{"rope_base": 10000.0, "lr": 0.000659, "steps": 11294}
Each number is 500 + 50 x the weight over its row's rms, rounded and kept within 0 to 999. Layers, rows and columns count from 0. Numbers have three digits each. The size before them is the row's rms in percent of the matrix's.

# layer 3 MLP down (transposed), 1280x640, rms 0.0533, rows 637-663, columns 240-319
098:568550502572564571469576513470511525569504579490477581500532529534541547522506511463500499560460577519526461547544532527566388550495474426467535522465533495557539623553395465477442452424494499478533494494512491427550493536507493503495425558
100:430519486445520534496511415523502550581503537374406498512458583397537562426507537510569494542435557511517510478463490425516504493547524540459489416448461478505498538490478497479392518605565564505490547469511484539432499392466453463535485507
100:493471447577464569507498484405524471415403548499510524532457486556555445433509558484611440552504523425533508474484543501498504443392482462547538444534512497421554459460480567553498500506469522505587523470627603516639573495527453459478507449
111:475437473552476609559541507476546478448472479508514490555557581527491554398531498579501483547476540470403484441566501531563470561501497389484526527535523591424538514479454480423466561514459465472569487508454467539549518532571454534570537541
098:535488524560471428545367534544489545517446516500582454614496466506473551494457533504549438387538506492530530502486505497508502495552442495579396449467547482469350638491473491398425498385552418461531494549466528482508480542543521549589482459
100:466512560622550582545476478487518542511460481556525453420581468528491496487477439557541542516454443578368541559460538535510493595648523481468479556558546516477602549565559435559479500556456504465430500473499477534444505505536578457492525465
096:529480446552462506521535527488483513382546436528539439482549472471538576504440465497449526504485558524456512561500475492503484478544486463560471498412522450556620450448473474450469512554569535412511566443539454558498551590514589455562478478
094:517491486461577455538407567432542595554421507506446417488521433447531516445512515506594478450537435511487538470486509518414547514599465530477468489467512533569455375502546532496492449457464455493600475505468490401457500549561568489619439532
104:582378447541556458475476430473589569481451452479503433416424473410478491480487495560451432471431486509576467404520501594516457524468599492541449493525471408565531396561554445429520504410488565456500482477551491449552500511602486404514499535
099:491476584574471550569448491472496511409523515525360506454430478531457489500460428431428553593476464555556545544437592505510480379493550503535510480486570489393451551539454427502512487532445430459550489514490487525511451450439463550592552600
098:517477507499568408526474519497529491488486516462531474484461439390417500533493457582495505511397408497552604519554547503472437554473517515562478510551439528513437518393508531518443537513437467548489431375529520415469523624500551564510499542
094:521600523479651466453642535539487557575531515573478494552455541540454517450427471493473549492528491522475513473537431551461473435579537534516528460474480624516573434541475534450471470576534478482491497425465485542470474440441534534531496470
104:541439395484542499465445455545540527436560548489571501486608462541538488505549514449538481560526517600473519474490532512492580484614510505589464468567414518538432560417504488431562561487442467536433513477544511592505514570445510579510555430
104:484555508444533485490466505563516504527515473519497361676483384516497514362600570452524487461486453441472510497490454388455462503467459582567476487554515512568447442583506499533490490475554552533495570545628574484526526498523574489493385440
107:554513564535516488548464466493539513460546480448499587489508530484516517521481447510427452501509579506449487549475375545479478557467512501519500431625464548493546613404534472578466516622550573545524499429464551397377503479435563546517540498
097:550501450452437515528445475541467561536501537490548536476507588367474416560404460538497504505536543571462465515553543505552557471440515532476483401562504589515537473539553546542530538594525538556533499534459528549487480526530604426488463476
098:489541487482560515488552390396584537549495469466470470480497499568526491514528553431473522543527507503420503487404481412440436428442581440501525514554451575446558440446376411548467428487455447478523493439481531497542458528477486493421564506
099:505593469497444510479476393509624544454437542488479647455566528492451493463516434446512565532481466578424503526512529479503476463512467539534440510538441542592496356550572522500483525505526525516493517523541527525567464384527545433541491648
102:479456503516457509463482569523509540476587465478460500510493515448447592569558582479479446579450498480495471544477468504540491495450497500625424422565429496538518555541508468468443514550463508392536511562462518531513444512562435568508454518
102:523410523535513472509506509600505438535499444472510338510545478494556513496479447559467434481571467489562555568497550453505462535480433574442443498558543472522455395539469460400538489563457543509484523496550465605533588460495468528468407499
099:601514453468477454506452536410480525490574528490439477491534444591477553450433471429462505525493506385468511456490586462444540460515526445547503419413508484561451626404458414486558478490465542530470540501553431574432467515407459503491415444
105:487529470483471464488481512476407481531404537483454410588477422569473460466442465487460541450426546460579446460469426480494555555505582478337531530487526472389471415497493561539459524467468513452544516543474537520543502416617540433508508551
104:475384519470539517499588560433492543522502425506450390533453517407507638417496470475541446466421459444521492547433493593517555491472576652440541477461452585517568532510560450461463499514554590417517532391572462511389472510596478508547518504
091:506560555486457513536503524552492423487585555414479392423410480462514450567430499472470465499554572558442388483573493551458504452511544481467502522483473593452403519515508563490486568447536427489469474539541512446458541455479544510511519512
095:478621538538568403519579477512600438512507532494517434490479596373436463541466450482401521430496508481525566441540482429494444497542559456542526371525481518480498567511524480518499517445511617562484520524493541575465564527436509519482495536
094:495396457519429487509381506499522458677500552405531575377515538598481496509508438443528488479544463511561469576427545462506465490511455462593455565454527487528534534455525463482439589502489351498541519503487484459506532417474532536554505487
118:564530466485366500533492520447522523491494503441483495500483463529473419456510459450494605517519492492478541426466479554405636602512523563524464533511616493466487514489553505454491461434523420517467572487467531523472454521428485529589566483
# layer 3 MLP gate, 1280x640, rms 0.0537, rows 638-664, columns 240-319
098:406450551478485506504592497556481547545482533418482524499457531500468554520506556555453417487445543477553465521503452552547563522461411430518510369505471511484469564501571486588471493457483557505521460488520510422495553509524521568568451530
100:540453484572501479456536594476496536541447467487488522471471532473500564538461526422483466475464503524427449433432463469592473594542555508401500430552454476539517506458470449479586495440538439485596405508443529531439547494584507554577575552
108:510460546536543405403533597435439530511486515507456494533418514488477413459457437512391538506504536470539510542510453546488488462473472490444624460432581379532518507487617561553562560525598644418573431487630471494539469455471471487447387486
100:447516436464558549508541461519450590526478501467498456547523500531471487480400560443493480659447495513501486491524553506521459604489408410357418530529546527559519491426454470481556495508619481545528448524557502468564464535587479447421496478
101:519460446579552488541429463477469540539515518493518494540458446419450534479456437536520520546487463421492474467516523536593556469509418473481520539559547410507552524442482454494544535381533433518471450596535544468550549476444481513491410449
098:439500424438517596506387535478516515596476538374455547506441473577417435502496427513543547503564545510465525429553607619514412471509546510422464582539474531472411533521531495471491502435540520434490446446406554572520456445437509617458543512
096:474443475510615528521464579489484556475530420530509495619559329439489475507505482478492565493470469474523574438536442556515552446479561456456561494553438496523483624494483505491448517464514452512496490481510493510432544556523477502526411519
108:427532516498509511461535475432441486442568539411415502470491573529544504474493461537416468568465520379492610575431462504503508568477503482460520437491621458454494516522560474537598549502554581507480482419558471459568507588534504569467434560
100:566551448398503409448544450440510584460462512509491508514585504526532431520491469566398523437438516461497521422538569468522535460494514473479469579534571535532465459488457489505498553547464507520499428550549425492512433592452463582476483416
098:535594442456509480499493507619538551541586455486503467472510427439445503466467361551506520565496425505430550441507534439494533527480533452395502561484509505409492497437487526572394496449528555535459476461523523493537548587463439508524469537
097:472432515467496575604505512516589453491552531470576550520539500538597486506512476440463459480511513532544504492494619490474467490594471521448472493500545452459452593424481523477600602432500565487531534524475539575383424469470515567629491472
102:460537570519452513476543462489481497460531490474440559545464560518396497484490482503484471373444554440520505563565474542535518477419480542479551602471477449493552508469511462486509501370545501374565485466496561406534555502471364487480488470
101:538416436491430525608478473528434440464478452580566418377433595483523436472456487454459525509606496462457494524502495527483487513593487586440471494568525414497510534502460471484518578530562489461494468496516466451381459529457543518493538471
103:458528445491547496553477539496429563574543520466469496460425530518442465428544521458590437590450461420457423520511598569400464472481410459435420454487511570573539519521490368564531414421565490402572536490574541365564514470714417506508479472
100:431475492576515492534496541632529439502542540540530503525503431539498510441557449491460474507467560516472514445562531524441544564521582509544504534541481564523521575404529497454564504415476566455546502506506538573485505484500431509475541542
103:491448418464547456521512548455437444521478441485529561451435504428445441406542501481500498498506492522412536482556469410479499526552491444505421476520454556534465592499439523492517426454614610491520469498549424599524505484525524551454577433
099:604487516479510531484457444498372548520457484470528489531496466530477428481385459495472538522481526498451537485508515401404480516520482424502591510599440459493425506481430427541622573541482513535502472543550475483375462579485511547497554499
102:549525503454455370518490455422479568463505501484477578507504446478536583534504508479427541522405486514440525495474462467499605405464431478490429509599412634502512370408443506538453500477492460621521539508509491455480516497407514580460583476
100:494604536459513516497502475454440496488475550479451626527398502562415420485518450527500493542472615483508419508542498496510465477424570494449518521449440505609509420511482420448517483472511612536547469507516473454525442500491520468449561491
098:415498427566428539489418523395487457440534540440502622526464457511486507457491478531509529532416419375449411507529499572534468394490522517532553485442528471532542491366423368571556545443583525518530549530527560443486503468429449465515486469
106:462544513531443579560522457490509519453484515478426423504490545522456456553548426568517599439585568463548436419538471567376535492458509566500379443596506470523601499535502468492518500549482592604505477637470489482506589445488492540512491531
102:545474558533574555485554528469424520539488535528501437591387478480501502468502491548556495588488605398384565437477474409513634496461557517456532553473459477457594631467477450470422488465631528467565510339534386397480554491549468544480582536
096:513584498443426545541504541466443500493509545441537511548472567424474448491476459548519478493542498494476468476508518536521444483461564495404539426502433524523423374480597554533508434515484576494476507509453513458510532434499466483578471421
099:527425489446479514461492558503469498500519464416505500468512572559496509507587493536518533554516507527519490440469537443522502530517472490558462511521459414484583462480415538546517519542494497490504433425559496563425527393486437526430528469
099:488487555487412520480467479482445491459526463503538519497521503540578486519462507463499564460494559573557519499538501510423510615520497571593515436594513428468515588498381502467500527592417472419467518463420507585462575423502508551494366457
100:447513501463557480474507487477524451526469491406481486523448472475498459527419376541423521475415497494562493419536519496512482539466439539482494434463609436515485492468533467462525449495522482429492506530518416440489489590543472560559501542
097:632475505468490488547473633482459534501502477446532429506459463562533477455527471480430485575520510456539435457467480510521498446524510539506534463409449476528490564450566501456486530535607487553484436530465427494573544381518523621508458451
# layer 3 MLP up, 1280x640, rms 0.0557, rows 638-664, columns 240-319
099:519546475438391481461584501511463430482479475527501426494508502476446555530482540502511504417583548483518425518461527619452511595560527497528418638560521462440502480505497533574494464480469454521381486576465482443498527545573502544536493479
103:476589490509468466533394550534423535486517436503561542463467464505495442486457502531441517551516542520521457428432521439514498514570559386439517489455391524509481454462515530450500410451470513487568561484487495552513496493493469499432578497
115:405555546481426353463571501476458513549588580499548481579491377511537468458513586457523494439508467553559455532467477316479448453471470514460489453554495516544451494516487463512523533501426504515419526551557530544518523479490545565458515397
098:421532434482498526439455535432501535562440461457474483374472506477517551503525478535527438480464442566528458494399479564548494502587587514535430398581539462541553503483499526461559433547470484512549456554542441482527462408508458538452359532
100:484502470562608477487438442453574466512544580471414515525482467493434427522518432392661500498511519483509420573514519374521508451463504578427542444476414511552509438424434554439503466493558507572497549546546543530555555467542508513576561464
097:601552574587501398450477450581522476498444428488487445483555555486582476460535485433557520532452474572504406497414478519638504478613417592380501535545475550434418484510492543599575513471489480529553525584459514526512489435480478532529534485
093:514536508443499491435607521503535392507502563540523568471481510503551505515540530511426526565420503470475548531488411587483485444452490517512547472507482566503559541529462493493490472484492516475493519544522501497544563510519478485342510545
104:407501537491538481407397469564487507471537513589470508551483494560459507500496494465474492592417543436378531531432521641476435584472500544419521552471562445476491496500387547558536405542477498443591517427328468554496492527464453564554434470
098:484550442512569449475522494462465487555450436480528521478580474567485451548409468439516504517535509486481493525544631528439504480400561428508528489599480453471511457575531551460453429556516542533518581460550466478536483592497452517465450526
103:534473479404471499442493587428420527545530553455472449561484457461588445466465533555480570536572501475526594493510534529458534529602456613462548476432514485581451437621518546492536513468531553512532496477583446435469454523540408509423429501
094:483394529483412551451385486479479428445485508469528501423500486515543452562538534502558467576517515496507487491396529393519558493453579524480472429535520448569476480469502462508555550448419538504500512572499501492506512525519488462452492475
103:455459532485501510495498511518557476535461490603561423539474486528517472533551404498548476455517501465442432513419455499498546527561579511466452535554486541463488465602529584427490458470482563408509412502461425519408565504541537470638420489
103:599453576503479427516478579483443481475437564550561446447537553512542518500509410408572530491472468506567496429478507426488556581537471479543515496502471480410543565519479426465509527579515532514456407561466537481505533392541488510536436568
109:490489534453449510385381408435480442505459534439512524513488447522430503524517394467456510495589480542515498455571501395464421510563579505506403492496437543494430436511511573445457502510432465525514593516550479528456492564412516443590496499
098:543511455516534498489587580451604465515518518529487530546503548458514519451614524428545429414453444568454547511472484496483539458456586591420356469520409418496539470501476527485536472431500560434481588527475453475524504505450509449445487410
098:529431535472553457425491466564436445494447467506434588519561452554418554516431558477452455536518435470596541538426500505569512525520466514524417506430521460509464485541504489565525494416536508461491470461466432473573545552520494457573503565
099:482445487540480531393424568465491483511522482445527426504473567509463395493478534606665484499498537499430478461497597530589528528461507471451400447472507481503436442527583426463614472466438448433618508512431551457472654518516559518479526460
102:481502528483499570539540528478489489542407454513445486568508531496393511532512465475449455431494500516478523477460362452479458558523506482533500500399422523500478482507456536566435496493558562403568403420510499470473518531545587510413553482
109:463441455425440531455520445513433533451610583573439502532555526532433515437486481557480454585459519454567486510426524569535513391541471464576477542555531477579429441547549473622551511493411517525471492490530487515424512461436606436480448477
094:496594580515460561455494499508521526527482553506450492536490508446520540470487545502510433510510444564480379528506471515557467523458594506522415556609526566437575575561523510493421517571501552573474532414554467463510557597536649511571614495
101:489494491559530562418582475515549441529616523526418502463482466446440496510502546506558444428359430556546521444503492527414510510527538580563391467530416490515474643503530514532584540528490485466379427516484547422497566512559433624507514484
105:480457557460450476531429473491519454460580535574548543501542566522446409542512504514550477462447550545533472471532500492500474444504522460545363578593538521581505515503536433543605444562468575428534531592488553514469528501436577483496539555
093:560515436518563462512487477556512457439327474512450559518569518515429454415607490566496539392400465524521484441454426388552553540518508521556527524527478457456531541491503476481516391570413478502487568447447481453507479522587422501492536468
094:542403405468442568535489468479424512477410413574449550542517404585538520511558518494588467521454493427471412550466537466509570541545522596541531541484444472499441532485491486480489505514598383430519473498534548444567432553614554412561544538
093:521589589445587477479506476522495483470573553568509476600506482402547461480572530471454489519394508542486581405528546581508509605476545523504529434543518511427501473522487439455512442488533590461521529562514468508414527572547428505401522502
142:542473415452450510492501425438502552587445508399490487491546464435482399538432499499458530461549562554488513452496516541493508554516524584559495566516522529460435607457532514509460433506460427532479548549491509533506475449497487472525496481
091:456487543513517536461480537430489480570384525457468465474579604508408502525499495498512554647485491461506466600463483461433466592481465478555452430449537371431543466603548423500427443479458575456510523617507467454467504496517409475462508404